Part of a small language model's weights.
Size: 2 heads of 64 (1 for keys and values), vocabulary 8192.
Architecture: LayerNorm before each block, rotary positions.
Each number is 128 + 24 x the weight over its row's rms, rounded and kept within 0 to 255. Layers, rows and columns count from 0. Numbers have three digits each. The size before them is the row's rms in percent of the matrix's.

# up: layer 14 MLP up, 512x128, rms 0.0756, rows 215-249, columns 0-127
# down: layer 14 MLP down (transposed), 512x128, rms 0.0524, rows 215-249, columns 0-127
# gate: layer 14 MLP gate, 512x128, rms 0.0804, rows 216-250, columns 0-127
up215 089:092142133100130123134135083103064108125134136113136133149154135122107148112104096130091129072150122122163106136155133148167126163151171068134127108127115131143168109123128144144085142105138100122130146135068135166130169167148169112146157108081137142138137138120127167109101100155155107127132132132142086119087164155126149082127107139109100126164150135127148115172139119103127128131146
down215 094:145101125151135140106218115108127118125098105125166130175137134146077108107101155120103115126141121089072157131123150122114113091131155129130166176110120161108111130122128110161102127140156111148147150136148166077128124125121146136132127143157060147108135120122166115091121099138131115121141135102110127103154123127136096162149120162128142129154145128149184144095136121106114149078117
gate216 104:167118110120126111138151161118148158089097130112169129116193143106162152154115116143137099138158153110134132134128127139110121161134100129111142141127122155103141137102165173130101103163147116169165154165131121128154112142135125100103138177138092091147099105117163078114123120133140135129124164121160127094157153094128083101104132114149145137108078160154135152129105169085092112153134
up216 099:125139162127100154106184129128166125059148077199118133129150135128123104160109113147124165151185134138153084122166157105126120141128142130162109152153121094152093140120106103087125141127148145125097135131099096159092145116072157122157148132137104167131154139121128156127139138165128139125149112137097092132137109105096142162160138111153127106122105104140103130123109130153132114143150
down216 097:165116127180114121143165156140134141124128132148147102136150116112139145130097157122148108147156115072097140127152119120123169098132122136157140158111160127121108107120107134118092126112164120118132137157115145059158138140100106169102105144110125117126113108089127096173134092125103117145141102116150115153117125152079069175152130162146114118165082109110122126158084177111113120156114
gate217 105:145128101094109152172123107085094127121125139086087140138103159135121148108098155159163139151111125083123134095175118115144157118149148120137105090153132130123123097143108133139156113094146107109116126097149113111170108131109142164151128093161138076143138147118129130115144135125134094106136157174146127132126129118150104074083101114077114118111158078129115181153162106105136126099114
up217 103:175098112142147136085142156152189136052130133105090120109130193164102147140149108138102143121110119108131142143123143166159132130167133146111112127154128169151110144139129116136076155113107095093098133160133107109127128154093134129139148125093161069126138156134141123124126137100109142114120137132115154163102138119141125154139136147133136161064117111134131109156102120087124140169131
down217 101:162113104115134088130145127116106161095115145151093099161143112127140102104158146132126159144164137096124156159118087116141091110081155124115111087110120167134153082121143156149144140123129104087123122166133126158134167132115105146145121158104154094128160138111142113147106102114090125119101150106072111132148143104151140178106171148137118152112120098129169123105135142123193112128166
gate218 100:112137113137123150132145156135110116106139118127159160129130120122168124108121160110130086136171112121143135180120108140133122127118146190145134166164174131107120140176135113099077101098123142136139119144178116134127111107136156130100127201133121165172073097104135102114065138161119147147157143118121137146139143147099092144140116116098116120136111149165151137091175128100118138139126
up218 103:138082112098185143141113127106122090101116105160188140111099131147141187176140126127134125165131118135113159140105092127127179115132113150102125134157114095122119118171114134145101140154163134123156070170117129104125170095088094137122103110157108141130117131131143124135109110161128124154106115125122100140092122132150124082114107118156121092165113093145134166151113136127126091157105
down218 100:140153127115150107090097119084105116115125117189133100095133121122097121134145127108161144190160107135139091130129143113145128123064153108121136139139136137116144128138133151101092123151140179176138112176144142144138151128113115138131170153097108135143082123112177117140107118137146097117085162116152130127098133115122171090123115137109128080157092088135124124143175166130128095141137
gate219 100:130139113106152140154151131088123111170145111145110140147105114077122100133138184084084144131154118114153129154118087122137161123135119124113135111123142139129123090145120159117137090162146174155150135116107124142104137141191123113153124180101115103081117106115134095116123122135153151133063125132131105145151103131154140126092133098166082167151139090176138153129140129131097151107156
up219 092:098107121106111130168135118127132104106141142115091129138148145098134062118118125091133116169093153091132090179144111111135102135170127150109114102159135159135163162096116125108142088118134121133132157146109126149116129119148094129168148112149115127124115122144121175100157128135139117119132198158118096118153118161123115120103138095114101144184146104157121146181147078121112162104144
down219 093:147140099138108131108126127175098123133148108141095133106173147146107081121154164142134102106122134115145135140133151138150144063086147146120130109094167100089107146092071152116088108129107137137135148143145115163134109084149133151145112135146122177100103145139130130142137138113134140110119189130100101164147098159173114123137095085100158128129085156142154136127117106136107123123169
gate220 104:124098123126119070120119109132116095123143082110124135118103158145179134138132137162130164122098102111132142121110106077126073105075142110123127099121138140104057140134194128138157096180098167116149139143103111124115131150111118117127133135163092153098103142112112083125142130155119131116094081121166177117129110152118130110120115158104121101103134092137119157144148126125140126146122
up220 107:118108120141083131117127097120111113145144128111065169132144151148120104138145106139122095171102149089170174110126105095114176153132108166115142121107132115101145118127103112122142129134114106125137130127144102178130161109156169127155135126127141120125172123109141147134114103128141123149067155163133119134147079151122152085122103109120088119099170070158135115113112144113144144094078
down220 107:122161142111143100154151152104120103116126125126117192105148141114108158178128103139107143177135150126128145128077163115102143112140078114110177158081132071125136076097126168116123142108134126117160135115128160174125121149172151150166134121133091124126116130167121145123146145132128111096099131127138127130109146131104150099134113099140124139131134130112166102108066114093167161118116
gate221 098:109122107097116108121147149130122137124131125156100170102107083123174071101093122112132141157155168150129136142097094122153133167114141091150124079149075122116124140146136151142142112089150105126164114076126152103105147153103117134162092139134109063155130136094122141157093142126139140113115148151167128153140104098139144151123149149127099128150137117130125086160124138110092095125087
up221 096:147137115119102097139147114126125153116152157168147150058153134096158125142143118144126082101135119154121132157134108084127154153188155076143149182138103096174149122107124131161117124139157160087152124159103141096091133136105132145110136109104132087148113146131152116113116153122151110076113138137101102121150121083141148104111123138144104115143148103115114124117177142111080141142129
down221 095:174114084136107152156131107113155121167124130123104116129153108158132134093129131145164126135091098139125128164089115116107112116062111151140137124116142195122154133120091118115167140120128118137098081138158129113102130145125145108146115145106147066186141146151143152148141095114120144108121198090173129102149102122137139142111089137141154146108140136117128127113111138135129067120129
gate222 098:113149160099143103077160144109096103149128155173130156151136147145139187139132151145140110114099072127113095119114127103135178141108139153158118093111135112121109114186145129109128105138122099112153133149099110164130123109119137129135122112146157133124121168130127104130141121094136128100104126133126144079131082154125134144122095098138143167095139131104098107137175126135092110211112
up222 096:081127115104110102116107112148129133120160153152139093118134071095150108143149093115105146098101125122119159119115151159135086136145143114100126161156136138141103162101126155112099134129158148181124123146109130120109183111156155155145118106108169101134102115147149104093123130138124107143144101113106123138149078098105087145115100162111155113147210155108142128091142132127124108115162
down222 103:066098112059152123155113152137135136108114144136132142138125119101084135108163109160112127104137169099126128133109125129146135077174086114153133191097134136153114122114106120122111143120142122118119105133156123068152143098145130146110153081127110127124083116159152122173127133149132154139187137128144116115117085101116156166131134156112152123131129139088148154145156154168120140108123
gate223 100:124167081085112124156099157097111126103099131162148135119095128136170119139129120121087122129131146159109146133103137127125111173112099067163163103146110121132114105112116124077120136109080121144127135107131127091152117125126111146143149096144132157162111150125106143149144152116155154139131144198155166123111109125114143098090110117119128131079151103105139186122113106131092155081121
up223 100:121117153138107153102123122082087124120119144172135119123136167116118142160151141096112162118118086135093148167112118117106112160106105145119134148133085124164137119131111156098155142114146108131079144172161142120111153144170173107122169172116144129102098095110161143122105142113111097135131160173132186143072126142080119123122160104156132128121102152109106102126162101147142133141125
down223 101:136128096148138140107166118141132095125111113107167112140133122139125180139105149080104105126093140129140188136139087154127152126168144138119132137135132108113116156105119172115169120101104051091105145112103157141123143180149135136116188128112098086096126113094148141121089154129113124129168129138135092147140125132133136115152152153121136123094141123110149074129168130082108140120136
gate224 102:094104119131144108151079124125139118139144176141142108109090092129124136128118163151087107136105060126119123149103134125115104117091138135122155143125121144135116164151117106112097159123178142108164112085144150124138105210123120152133118114120158149069133119115131113146127102125143129116135141117115165128102189139112135151110175123089124093100134102110122099144154160132145149142084
up224 091:104158114155117110087118125111144114076086138123158146138132108115107130080162138120182127128128095166123158167129127087144131115093117137110139114135115145086122111125137155078114121132131136117128086114184133128164099086156131141138170108126106107121093107095125115137094119132132137098123108081152097113129117158143123069158146172150117096130132114118159104139149180128162116136109
down224 091:153115137076098104164107084090138150135154168138096141147111087111101131147076122138134131149134120100128139140112144143102151151152148133123158159116142120159155143130143137127109107119156130106095143125172133145097110169097161098122121098132140128109089127146195166125111122188094083140132158141108117151090167108136121138124135114135128143116100136153136123121101114095099163175103
gate225 094:077149121141095124162145139159114146151178146132111157120164074127115101155115146160094110153115151163152094120131139119135079150141099137142105127105074137132105126103134129113158114147128131142137105157099111135132121135135180107167127102120121151153148087159136115154118106151173125127093087113174124134155145126079141169161142121133128146132124150106087105122116140161134165158162
up225 092:187124131160121130106084118113124101110133140163104112136093122121139124116132143103100121125175178173120125122103146122136128132125125136172117155135163107149123142156117167127151159158169111128169137134118131184166096084123148145138134146127147086139179103088153120092090137117093096149101109099147116134168143099113103157131111112150128119107109114071154130165142129106151114141120
down225 096:198126156122163169080120087125130080145142139092120119091146158176085161128151115123163126103128121122131090146143147136152150148110161146127104120136098132147158122147107128114105171111133094130150149114098084127131136145169110154115145128132135104106102144120106134170117153091123110149134151119166128121113084126152163078143096109144127133124144086173139128135114106142105111089115
gate226 097:157139140120120123148113098087159120134133141114114136109122158069124111139062138162094148129126120119131133134168129102145141152131106167107103093127143093141181110154118093111167139130128046144107145112133140157123111115097103118143148154104123104136117120128148192130152146145163125161135116160153177168110124097120155114104104115134143122117130111107104130162147097110123081107139
up226 098:152120107086137097121147119069141143118176139129152096099167096121121101126134140160124180168163112133065112138160127130161166128169159104166125134143136084128148088148130125126166141120142110158114079169116141122094125153106137138128114123145172122131119123119156122121134104157132102138164160133109136129139131164093128136146147099125134117143118140104068155106167136136151133132085
down226 096:139121103107110123133144132147092124158135135137135141161119124143102145151136116080119143086120154096152153159113136072087144183155107103120153105122101134122137079095126083139162161145120131167127148131106148099122120114154107131185171122113139126081136113123131170115119132126130079106186131098190149150144126123101139111106120164146125152124145124094132150129129116149083154123107
gate227 094:123114076091143142131153119109111138136135087134137098116161123108138144122165189112144164151127136130158154161126106145195138168123090145109143137127118075146103139136133153129133114133135107138116125128121085136136178139111123142127152141148136125113143159106142158145131077153105133137122126117087087151158103144176175142133126155126103162115160093149130127106191164137121105087125
up227 096:141119133125088120159167109105140099097142145121169117133159139116151110144115093111119081105104081113139067094070121108129089147131161129129118114116111158126156102138151081110145158144127142101131162092143129137116128115121190135143134090106126120143145106124178101162114116148125104124150085102109109115082094131131124090115174113128116100133165110122146149139127171141123106146117
down227 098:125099142142139110161191107095110123110111126143134113122152103102136171114151169097143111083125093112148147170141137088159107113096154157064111145148093107131148118137142178148120152144169151123098101092135107159135165102139143116118075103110117130164128140100157127125141102108108123147097107169094120117153141102131117111131116113157152124115103095147150116132106138142124141180126
gate228 099:138120106137142127148139111114074125103142139117124131123131120080133159146122096120158165146115142120098140124120142110133134118151101110153132148107157136136158079102117121110115159142140118126119086146148133142150183191142138103145128139167150089112132129105103103122150111067157172122142096141160150131100131087101108121063128135136104126143112147118087161108131124106137161199161
up228 097:106122157122124135109157165129130097099148130121125109124154152109133118152119136112153112119083194102153142143141110083117125132145098111109126149141110166138137123129119125116148102136143138089088132123109142128132092119114125091078153133078105109111154126127128139137217086162121112169163131132130143092171107159142111151171163125121144149114094140082106125108136149106078148114132
down228 099:145098145132110078096121145119112107143135124151118072120172119146133089110136132116186133137098128102127165111144126147120117146104109131130117132103092158123137128145184140173096117177114142161122096118120074162129119148138121114156144100140149085145140147106128123122145161145094147156142128116117130126139141137132075171120138099099148147130110098084104119117116099134163173191119
gate229 093:095108066150129124075169144113126151116137144093146168096102118194147170101129120095149160153135097149140150129123116098158122106158147138172106099154137164132107127131154129141102158163148160128145136112093127144125142130125122143121136145151182064147089144126120139162142134161125179105139131159109114107135149133083120142116131116127138082119112113153120146130121114159120148117101
up229 091:179162111113159161148147127150138099139120094125108075125173106118159145118124145166131144167159113119107147130153119143151129142157092165103124112096153075100154116152114116131105087113157116127150168146134151097148128089142114118118130088099107148148121118137142107120123126121136111149153167100118134120165084153155127117129087148159108137118080130131131137078153149064120105109133
down229 103:061123105169110074085149131106141156078124105119140127111127121148141174092087125117093148148116142133141136095129113122163139107142172089151088139154158122108157108141165159120123148161130178118140122126128155120159126153145145145141132150125153139114100112123141145146144124120122175099116096162148112107107103125087117137134126086107146075097163135151113128154089130164121129130105
gate230 104:129129120164159094131065148111120100151175148101130115132136120145077123124118145127101116162117172165162103109138130137128139103192138124118128113148154123148126130140141117155126111159108125117113108142103094115139097123147161142121166133160115157123131140097125159100142118136120146169121087125085139121127088082116130151133103146042099160093118136134125137122184130163128143109108
up230 102:124164111157101130087061158143115139142174084140122149153053151120160120140157135105157166158141113136124170133123134121166149138115139158144152119120158126114124111162086138134154128129160156133113154135144112119131090154148166107157166121171120120151128114116142137101142138139093113142116116088126099151135113126099130165093094108130111118106111107097149141152151135115136076169141
down230 099:154147129136142141158135101096138152125114136130137139132150096129136178122102083106128127154142104089131143146103104162140113124142136136121177150137091059099115126141114101127185106131115133104132144120105136144127133102138103128135098136087105100151135093122137141090141105087065113128212155102090113169102131143122163139124097129099140130153169123118148114170147132147136135119135
gate231 106:147163150111123160136133107134138100127158156209134104155106103155162105133121169114114172110159173112133153149119146154129108110146146156121135143117144121134143139099116110141132126142110136148146162152139135162126099122160134130128164175096133134187159120090130149090108149170153164115128140139124172174144177118126132142111146138150113143106135108143170163170148158143111137157110
up231 108:148097132132134105121128125112105171124140097120154172068110134118138121145137112104153122154128097161092119113130087124136149111134149111108092150119122150169116115125139166117128143101106117162115160070106099128127130133136137142101116131136121101099150097155145137111143098119094093125119129117142117160102163091152087084201109134115097071173094093151149141141154114112123156149136
down231 106:145156086135123115151114138150103144113134115093127125118114133112151124107204156146167119117110120124139084099129131126133082145145104109086113145140113144141113153127149151101127139132176159084115164109091154150157162104094091115131111150125079102112145133115114114112157140108141100116118147159139127111140168130145081138156152110151124096143152117164127139104136146075187117154165
gate232 100:112123062135116113137137127109107122140144124131184084117108114133131094129110119123125141133106123073133138107130104116169127149187067132082120123132157136101153095124141168135122127105128161121178100121129115110116132129144132102134138169159102063176103149121132099150075161114125163160135096156145137103149130145136080138141139154112119136127108126140127150103093116111129115139167
up232 102:187115112167124127110149120084101119082111143167110144145103112119173164111093135086122172133145144116148137098128116175148129090138145158135134119067115111125115110129131118102169145150144079101133089121124158145149111078157101155146126107135145122133111142149133115141125129126144127124101139094146175132141137160122126108151075092153115096104131173112144114127129134146147073140132
down232 096:101109094156122088120123101121136113129111146151125123087157131137131126168090183139104164166166122121125125107088105135091145125150138137128157136099115117105102093115125105098108102151133097149122143087129139130132147132150108142128160153166145124141115171143135121125210126135100122117125121058177206121141122145137120119116156117170096139119113139109137118144118133129154111103151
gate233 097:157143123134110135070149124120142123099134149119132091179124111127180117145132112114128151155176122161150165127090123133134118111137111141156129096103120090120172138138122102108128081083165120114126152159122148116125108119113169138136185082184147124155162137093116157136134104136120147159135168137089095166090126087118136143140117126169126146097168151130148122129144130144108110135100
up233 104:157144118145123158112161181120128132172162161155127132143116113168092125139115132095143125159134113108153135124122152103129126104100129139146166106142127121128140156140164139077106127131132119118113135184149079133127142135172175137166133158115127142095147167101122090161120161139136133153107135126118115188118138101154122125109130132122124115127104137146195137160118179118070170151110
down233 102:167118144107108106054172121129149126103121127146106114145116158114149111177115114142131145110146100136128157113105166161100131116082131150133168134136121109141072110117161088107086145131112098122167146149175139123098116126080157137157132143112148114127163136151166152114132139164123135130125135131096162136132116104170170109133115145102072110094132123119131146118118130135082144138090
gate234 111:111131097118113114088136130108161140144102132150127159095135124119093112137149138160130116109196101131130084158107119099141143108135138113114111130165139104111152114112125129119112111108130092189114149111149150170134153094112139159101155170155137103112110166126095065162087100138149111082149128096173145115128139165137113099121141155107112114128074150104141135130140160116105136135095
up234 106:092159107097085146162132127130133139117140157121094113178101137128086092137130086129166150089099148104127128156123094117159073103127122054137107132150164129094130080121124137163086123139120139084124181142147135123125150145138109116116114110102146128130115095140144170151108151115139126129110113102124133131123156130137128129142167137085119196143155155137126129082107147137132124107131
down234 112:101169145131131169151120121102115129180094124161102122123114103127089120152122159101122155106104181136133128146112108140128092145136143097156103117168099151122110107085155108104163168090099156120104165108125099149085146101141181110106140135091163118156146110096119167137128108120133155125107106143144149136132112170118138138091115119129097105143152114138135115129125167153114144102187
gate235 096:118119148123158157132125141101136142136142092138136120160138104070122166134154136145120151116131161102117145163108155132138162102163103125128094114131175106124163151172150156117147134097110117139146140167174114115114169141093118107094125146116091148130147160160111139119141114098045097119100111103124122134115090148119145107119157117114139118120115164130145134117208164109142146113124
up235 101:171139137145103104106126139154129152140142085161128143167126120170175139124120109143134111151139137133127110077136135153108124159125081104124130140139160118118144090097157127119133109123097132153117109086149143134128153124169163122110174134156091085149129164119117131107178133163119127110160130154104086116157126128123082129097099134184176130156150139096150120100151113121114188117136
down235 098:114090146179135110098132119120100100110159128124125119178138145095117156147134142119101121109097123085144136174130114159176171094139113107086117133136105136114158141099122101129143118117125107113133135147168126119111176133122089109113147159175096139139122120215158143125098171113101119118107126098113170137108122123147173108131098095159146123101119145124112112114137139134146173121123
gate236 101:159150110088085186126111161091071117131129126126155133148146166116153141120097115119089136061099149153142119140128119150158156106160125088120115119111112110136098115126133117107123115149151080160161121142127139140148112111118087133147080151128125142124117129123184132158157113151121144152151163122116129117092123093127117152159139143141136078103095159104124160140101140147177155140127
up236 096:086109116118153121133128154156137148127135129161147153127099128115116128161115139125188119124060122098101130088116127132131136113118121118141144100148117134119151160130112110096122119165085155113160153186135088134120131110106118096104117081122106105091108096110116118122145121097090144144137172126155084101169133143132165128109159146093130109117131124084171178123105131164102158098109
down236 098:134092124105122122156181128109164109096116122093126142131141121139092131172115172096108142132115105130097132145110079111156152126077164143118106158108099085132146107120135141142116159137159141131144110118144126121144108158137121149152151141160139123142106126110130139123146098121152149148146143095115134094115065181136171093112105138132122179152111101141203126092104115112137088129143
gate237 106:139142133107138138124130132100114126141141082075107162126107163110128083134165058119121107143126096162150133142196111158127116124074144108130139141110160131134124116137138152107072091137137140094109119143108120153098154094131142126135132162175105131143154090128132107095152139114164104130108126145132187114119144099111113092162135139160123148082130109132149118162162149122112110117120
up237 107:121109108137126145093132127093116174149112121106139164157121168101134125115132077156156120108158133108136101116108119150098125120113110128113161125135080128139164156101110106134079133105086115142158140086127121163142098132084154136157140126162086187147140082103126130159110151095154157119147116078134117151118150118135164132145127147124118141078157153129169137130150108127136173166121
down237 108:107080116160163130139136138124109135128114138143116159114118134110141140119124106137126139119090123136121137131137154151133183075155104102151124168132086086116140108099100128119135150113072165091137129120122128145127137131121112116160078159122099104096132099143123155200134180132121140140144086110159121127136095107161146140127102152149137162132120150082147097122187149124095154127087
gate238 100:123171221114100129120114104138155117121133157119125172151119148116112101134077144125119157113143100115116142134128129054150125104161163108099108107179114120101067105122127105127146138124132127162113122085094096145148107120082132164121140126127129147149144088119107122142136106123125152104128112160139166103137138152099168121099127135133156112134144110104111111170124143118144113167141
up238 102:118125134115112156120148142100097148148112111115135112171170118122155141141139076126105157120099143116158141136163125130150088095099127128094108089133135119186134069104135129123122117117116140133125102161113151143129115140115110108129177130125135106105099100120139125110076112130165117157168114103083174120198093128083147130118145084152115140142151135106171159143154127146101146106131
down238 098:150128141111140131123108127134125138086138168145120098160160113090081110121130130128109136133107157162168113135100135161115131129116113107066144112144121158092102122155104080139128106131148147148123120144162111148158136086119152179119152143084124125134144148123137151168120147108139114156153055147113097130174119150156099115091116113099137114105151111127116102071137104181139142155136
gate239 093:090091127170146155137091122171163119125167106120111119067116138167115157122133154090127120187118136115104162136138181114159110106125108122144140135178095114121105136134129082090110128118148159131135152147100158131127157136064109144181140116143119154111123114112114095141148123146150092083116151103120142114138112105141108139115169121138114099140110170123125123161122134149125124141168
up239 091:154169140128106150147101132108094109138170133105099126157154133113131125159165103147128104101122104104135177132139114125111169103151095133113109119103106131107125138111145150111174110118194085169107117145170069132158103137160127125162176112108132116086133134128120139134118115099081147121147184136129111136117104112138156091105157147137116107147127102147115164079115141127156134102139
down239 094:168113167104112065142144108140123131133163096137111091124120178122163139086095125110152133139130133127142178136146125118160111113116081137114142173171113136120118166124150098112143178119137115137133149102112171138165110119093112159136132137099142175130121137104086117098122077126135111105168138117091137143116132135158123162110117148184108106116106148085121116109091115119136115137150
gate240 099:113078137131139132149153136131105113122156133132120174097140163107157109170160123134098165097121104137126162118116117132101158147116115134138158088144126103104169163111130145147153132119098135096099141110116144145141103165154110094113131065133112109110123156102135137134120124099181140098131131139139151108101120140102133089134113132104072103142109135160143152126157149153124132095036
up240 104:168134126107092120083098131146144114161062120117096143132138170091128148152149169063181108155120122128098124111129163116100130151149145133144116089139129122087084118128093094140099127129162150068158112112158129133117118163092151141149101112152103135120123148128131146146128126160127152138115141110128177111119110140142127127139105097116154094150078098156149143133160117139119115133135
down240 100:135156106140094098079084177147136121131133131157128115137072093164112097125146127134138135120158147133108101138126128157136118115110130092117126143125156097137172120125144141163144133133109088133140135110104135110162119099171146084119111143153170110161142158091130120108116125139150115160123070164053153128163152160106093144144138139114105120178117097150117125121155102097126145110120
gate241 105:128160100106151154145127146121107143115112121118117139085110123128115114143139118122125119159168088157123131116088127138117141163145133103122122123108125128157153169120088136122101100066083104132070100140101116135141129158107136140160130155141131069144092137115102132113105133088161152101154119147131147064139151101146142158149118113133095129135146156203097108138088150126126122112087
up241 100:104133066153087115087078118099152158077156152122128118146166150104121116146099142144148131146163148135126122110118152159138109096120121090133146117096137136119116132117085162163093170139106129144159144101123086088107131106144102145103131143114102121118112149108168151153108146131131190129156147087122118104151133109136116135120108104112121136187143148090129127153109171166132121126118
down241 105:132104088151127088153114154142143153115110132112108111098149087088111135127116154114150116114133182102175102158109134129142131152178087145085106101085110114185126119120090162131112119148124134117130132077129149108121151111119122117135091140139128126190187160159119116086159142125147155113139147153145123096118146073136131128116157093159119127136115113173127113139119124125142105146125
gate242 097:144103108112134111099133163120117149153126087113116088099143162164111152145148129135124106123152114099121116166153118154175161105131132106142137138117140147111089121134125167110087165150075129109159154072093124149125083101142152109118158143145104115098130159133145137097152136115133100145114133099168136119103139179136147120088140116165115093129116079152110171142142108131133087101160
up242 101:142127146120109140158132110109101127100105127129121129126138161152125109129140153094104095143079117130070155096065123134112126090102137124173139131144152124171115049141148094131123119129125107163105118161106107157113143140105104102151120071134123116138099130134114073132108170095120180094068118133117121130136131136106141122143158115141096135152135147092106106132135135135143106162137
down242 103:124118122064117103145133118169142139109157127147143125159111137138099132101136064188104156107116102127162152167158180149088145146135137164154159084115117132147145101087138155122137124167119107100135085116145110133151141135126118095104118130146174116147124126119143126130132162124111108134102125147095148090137144162130134150135103130135120137113153168103115093101117178089122105139082
gate243 100:139146148103130143126148098163164125150106146136176114105103128156146094085151104166140163155132131121123138129104147124147068111098093125149109138160126083111138117141112127128123125092148148176123165108154160114164128163139128088135162148136167144148113115145118137145124125121103149098121105173123128086132188113089143116125118127137143125142127177137164163117142098109153165118184
up243 101:134144128130152146093130127108138108166128193100116144117087094117100125119151153128135154143093155106141123184141131159163118126115149128106104175092147161138122106098117175148102155137170104133089153105107131134137122112127155136159127133138120138129176153133109152188131190123138117125100122157137116095107121113131165149124155133133073166123137130128164098077115113101130156127131
down243 100:090161130098129115121155114102156115149127133174101163124136165156146130116090129141089151142160164123103174140110115096125114118124131085137122120102112132155137145152105105098125131149072190125123123117131103167117176130112117104117130113104136112093153145139135111071097100136110105178177176163142148136155122127071132115151135112129125094158121159110131128148117124112135164131122
gate244 098:176171134115134159145120116093105127115109101123133122139131146138121127145147181164126112120134093138114115201092083101115129092142139161123138166099144138132144149102145175106145091107149122163152122103130140139112137132147178115125170112123109105123148116083137123136139137127120102124152097105151129128123123113137131150160136136128099202130094110104107088088159148065121119131107
up244 109:150094170161153147111131120141113144135159160104163140122158139133131087092131100131137122124104146110191135162131092084135124155137142172132121146159178129153183138132120113124110130134161114155145163145145120114107097155144101117109103150093106146123105139115118141141073139156104113137097158164117116154141096127136100090151113125174129126140124102141182107145169138158174122137117
down244 104:128103102101118104104148113094135155110121110100143155115122087125086127145107119122147126105115147113135085113096112091140144141101153081138123094158149117125138108173134129133100174133119126126159128169113121142146160093137127144112108138180129147116138135112176134151141161165108160123163177131099123128168127088130143114126113115127088135120162166135123168132042120171103118140136
gate245 100:127144154084143154100146125094108112139136141151126121090101102112113095146117132110133142129133139146113134145140105117161166139172115084181109133138141083157093103125134131117132112134145166089127147112150141103125145130132120174104126166117101121125144177140147143101112141144156079129164155110121108150171135106105123133157141087182148156149126162139126133099190095183125120110157
up245 102:122116148135127102151112139128128119093154150123118110123098109099122114075155173128144132098101146133142123116079097116136129128120127103163145125157190139112134129121120126129112142109173123108120104081110084142161152119133123134144115099117137084107129128157134135122137120080172151151085102153174139144137094131067146129105139121160127118124137081164158149130101176133156060148137
down245 104:117092143147162153153133117106144102111121081111128174134122089133078115114120092161154132113108148161135169166088116122113159170086096155133123149111153168115102145143127144076096126104136168142125125113118108127101076112124115140150117125174138129132111141109117143148124153118146159133125163114143143148119108165097127133126175124117142153148080126148125177174133131084151096119127
gate246 108:118131140138131127148124156133121128109161103095124157127131157151112099089136165116101131127115185132139151140150145187103118134105136118163090086108095136104156162130131107122140140075127139103161131179122149150156143107128114119147095124114149134135140115136131151131144183118141129057120128125117116094102135077135158076178138111135145130117184106106144166133108147125132096161103
up246 099:108138103137089116101096130129091126127180149111131123167126122127081135145148149081112140159118119132142127057145147160079125134120106134114153143150144128147170148104123119104137099138162114117144133081145114114138132135125088166130158117095150110134126165105085163102143124127127088159098125172115152146127137191115131166089127099081117116129099112113111119118104151131123112168105
down246 102:121177118113104085157080137115197118126085143128126133152110114103130115124162103138154155155122115169107104129132127107141144146118108122175112147108113117103155114152191115115133161100136193150110146112106132132119095116119134136123133146094120166117118117117131156127121112118159120128129138130063093100138172121092136152139110094108112084129155133179160120099148159136124114135151
gate247 096:137076112115136100171124118139115115142139126144119161108150126134131167123165112125150149177135124106146084126124108123148128078138161114089147177155150096129137145158121165146141147126125120138114146117108110141171137117126085147190162138170152123153150179120165111155164127120122143099111124116183141111106147130113164121120090150114152114082089118134095140081127144146114142124158
up247 099:112078137098122129135131098119098122104144089134148150132195106160166107116129086146163101148164124121138096102123117103099108129179115137118138122137101114092103130176166125126119121154145153140140077170098143146141118127135104112161128119105150165152101144126111140109140121101135154099143107131117174170124119144129146143151076123078139143128122098100161112098119164165144163121136
down247 095:141117109106145154143134109163063114137115107161171139145148162126148119106118139152177135143120133115142098123114137171152070076119161135158102132139166093135124140177124107136125123107111126152150126155128111092116151143157139083167133135131097133143112102111108078116142123115120147149126093129142118123096110125089139153120150129113162168142088114124156084147161147099072142156130
gate248 092:127127117113118118153141148149111116156174167120101135147102133103101155156102168106107096179127102131151109119104102117125104122098132149123080134187123133130130137146136184125114141156171139105134127139091129125128138127067104173102118142176143121124174131077134116160071120165089129142132168098123113147116127134156154135136132123129151133129125160127132162142121112114186093143131
up248 092:158123136127137128122115113161129101140175118154134133085093132076113127117136146101119166126125114138146136104158109122106129158131137160140102166111132083118138116176155151150136066131143105102147156111083156085166159147107168135107126106122150155150128139128095150162085126138127135147143160071105127103126128137165112161114121152147130093154150144177120175145140106112162109119117
down248 096:124168163143131092107082095096120178130102120089104074165135122158133130118140099143100119068145146121107128158124115148130119098146100113146157119095150168119109168170112105167097103161102153123165147116175139155121144125142112106158133114107115133129109136153103098137134115130140114117181159161101108112137141144126160110141134137124088105132092126142150124135125108176102160150119
gate249 100:102101151116136116157148157094092121118076134150134172139167124076135108120146077153134106120166160119141129138131109108133121109113127115159130116152112137137143153085093138105130097156105127139138145102123129147202078123115115126117122109117110089120110115108163101104119150154108070130168089109171139142156144139161140150145124120113118093130142104127128148093082109107169108147139
up249 095:101122144146131103191135163104137141115151160125159152122100137103107107104148154138095126162130122095140071096087157074164113090139152111145147095107123137137118138112118125130140094133159123138112173142126100155167177105126131147099118136078108126138128134143117113147168147159107123107097100100120100132125104137162163167123099138126132137090096171090126155106115154124136136154147
down249 094:153133107171115171123110145172099155118146120129133100126155127155107126154137105171128164097120106153110121114136122107163117135104125091100131133103146102123076117150095120131078164124116104138119136137142167091140129113157105135199124132180113129092139127126085136137168107120132115129147156128111095130070114144094153108156135113100171148148127107116105169137147108153134160099100
gate250 103:148172147107128151103161115125134058121163110138114104123154120130176138126107108120075111103126123112104118158155125128119132119131165105124111104142128139164136160115140097130116093114165147169123118149132076134127155134110107101111141122133181113139096098084130149181173124123122142119119085128140098164170131079170127173124125101093105145154134118141130129117135123140110128183120